Weights of a small transformer language model.
Size: width 768, 8 heads of 96, MLP 3072 squared ReLU, vocabulary 9965, 72M parameters.
Each number is 500 + 40 x the weight over its row's rms, rounded and kept within 0 to 999. Layers, rows and columns count from 0. Numbers have three digits each. The size before them is the row's rms in percent of the matrix's.

# k: layer 2 attention key, 768x768, rms 0.0364, rows 537-573, columns 256-287
# q: layer 2 attention query, 768x768, rms 0.037, rows 538-573, columns 256-287
k537 099:564513418524498574501438509603521569576478502465490491482417474546558408448505433472445618483634
q538 098:464404523508493473392505576467528489434455449450404509525493488401523499496486490459500497426497
k538 095:511515448536506511475491444537519544485521524436450471484488499525505435542488546453461417501512
q539 095:469515481467518474509522487521494489443467489477465492452524554519516534429442534534561515486569
k539 092:552401507514474544478549508445476415471542455522554482510553523499422522540474431492533551479513
q540 097:528510578516526498526460510520520531505479498508541560515483446518471537470475462486482502524551
k540 084:541483479529528509455455392435488524506504521529453552483572479544527491533559466461476415484478
q541 101:456470420502439484455533558507511555466518493488471468523538571510542461423495540517458507466444
k541 095:519473492499442442468534546541496534564475548423486457550462537481475554491470462534455515409518
q542 093:530493576472477499564464471524574435468486498486540495486472456545558569472451592452420443475417
k542 095:498435433477517429441524462511516535449552451515567485427504516452492530445540461486461477547483
q543 092:534491425505486490445516530552531455501505501527507495466527481535512495426477476501457491513548
k543 092:562517502449507521548495471485489500538578489440508447494476403534473535511528552534490522511463
q544 103:423471546452532525513529438527467499515495486490484513457506503478517528462419432457398530513536
k544 096:545420549543496549544485564449380469445505436456485459518419532499495509497589490460581489489526
q545 104:529471541492452547505519542517487494541496562494435493505532482493482516536497484549475542511529
k545 096:500502470489605501528497457446483455442480481505510471480446511447507492521495501548534563479475
q546 103:396538460506539495483492566461473489550502477561429495540576497522437454553439506608478487515488
k546 105:542494526527486458516508534490556463475491516465422565519467479500523500462447532424370531519544
q547 099:533427530425449474570533592523559468505529471567525460519444495420501536512491475510522519423471
k547 100:487571406430480481513500500486498432424520497426521510460440441439444501506594560410528510456502
q548 105:519497478457529529539511443483517492539512395559501457504488481544499520516478501457465487524481
k548 097:455493469549513466513498499509500531499580466459526585487495492574527475504484479510503497502525
q549 102:403523511537528541516532494563507502585503502547545536554470487503481445531540564494492538468499
k549 093:552495515571533503531474551490566551470560511538500531557500531493485493496452476565483553534505
q550 105:438482591456578510462419465451492508451565476482445480516512448540562510480462535467527491479537
k550 101:507506440473567445586601551526576545504547565498521461438510554458481528633486480489481478518439
q551 100:509476513460476542465470528537494536511449499509533455476508523542482517491466567583496486461495
k551 097:527517479505477449564496451499557540455540514481471537501508480500537513513581470462536488528519
q552 102:507521556448498479522542516460521517472448526498510511522466504513525492532492504581537475521554
k552 100:523496474544475422453574482460507524528531485450423504576522461478521546437479479574498518514536
q553 104:527483490526506471527540506525455492513586446450489511601483471561444508487510523528509532477535
k553 101:463458469515521488482489573520432441517524599527490435545489506522498531530541463585530519523497
q554 107:511498467497554539463529415434468563477511462481453516510453507493513509494455541474496450608502
k554 100:548528551493521435558513497438481509464564451451485525531505526426548508552495533495489517409509
q555 103:477567538485487505522463427452499453524505507441513487450493496488530528546433500489573502579553
k555 111:503432485459574578574471606547514615444519467500433441560555495438492519502521548453536504507497
q556 103:517470475438487491586528550506466538504456499600591527553452369507415464535602499507520495508433
k556 098:538545547570531477426502410503576422491510491549472579485545507508576493431478514453513523511432
q557 100:464507522545487509509544510486547475493477586535539561452513447479410527490441490537418514539471
k557 102:467491460487519499508437467531427473526431527444538511473504494547559432507535502434477484432472
q558 102:493498486438509539466486509502521579528536563490459493503511513433562482472429491526484502494466
k558 102:585513477447430398461563530417551504504444496438517435536441396467465507517516551547548439476526
q559 105:512504533486531509518481481535514526491494433532480522502525461542465547499474443594430491581491
k559 104:509482411480487565523535451431438539468486517534530454491499581518528447528557529529575497498434
q560 102:455546478474526517536546545555490521514508500493545510455524522411384452497469488490544576521499
k560 105:517526488479484491480511478432496474572617415428462478485457500547578529510507562522469538530378
q561 105:381486512452471460566545435478469515538474462478529485539571500550417497562527458508483504536490
k561 102:573434485516481466522535552497605467483517519422640488482493505519497547487547470530501506560515
q562 104:523483535498459492520519539489565501493514506503544483477523503493503501412509490492531515529481
k562 101:477583533518457482498557499573508460469473504444453442534501549484540455483420468475484508574561
q563 100:431506577474532469564496509475562533486382470387508461471563513516563381516570471509476515466479
k563 097:528450461535475547514478502485532530525551510448513438452460516430525479437429486570511489473492
q564 107:446535538503512436434548513532519507476465608576552517532559390472503493563440536553563498466424
k564 104:412430504497442506465557548460445467468491474504523531566491467504518508511560504502439442599532
q565 103:476517483578509527500487452492438446541456495478534537424505589571463521539428576518516497511550
k565 102:474450520460536556531499535456395484387541474457516496543489459523513510469517547461513524525505
q566 104:493497456530565480506560459524491483489494582590461457505483467462469487589474554512430424560512
k566 098:516471461491503581520446508481529556482465537571523631517490539562459495434545541561506497475474
q567 105:483451542532530491513504479520528437535532487581537494521472484567576552511462514514469488487510
k567 101:514495463510523474505556505505439470577464510500477547479486493507466486457499447432500530462487
q568 104:507511397547443540412490496529514524514447509506498515487524474472582502522524519529574464460452
k568 101:494573535479396508576493514566509538505439487516516525532482594492508560517482519539492469523496
q569 106:494485505549451519435498463500539508467482552519515523498485465528481542467568550500411486458427
k569 097:556481487406492532533520526555514535530479551443468523533421520524548533535559542486484430598487
q570 099:490487496515458489485552491452513510527460571488587514545462496526558373513473477578423444532578
k570 097:504460484487518494489567487495544511466581532580505508535451504460481487464566488531478569430490
q571 104:473490483456478530518448539465510507503443484522537495516461505475460528433494557499425552498470
k571 096:502500526491562510477444510498528433578503498462588515409534495494595504563453474533490466467464
q572 099:511491546460523469520529556564485523489467515532417458476540521532511573521550499436447581496477
k572 100:500486488503468501496530505505508511516548500483548494511497490496538505520458516507501520519497
q573 102:517480488534480529485476576443482581547529456490494426464472568470551492480496525499526470526531
k573 098:510469471481498457534592539557467477591445513542504556468459518505515577524537492558505526550538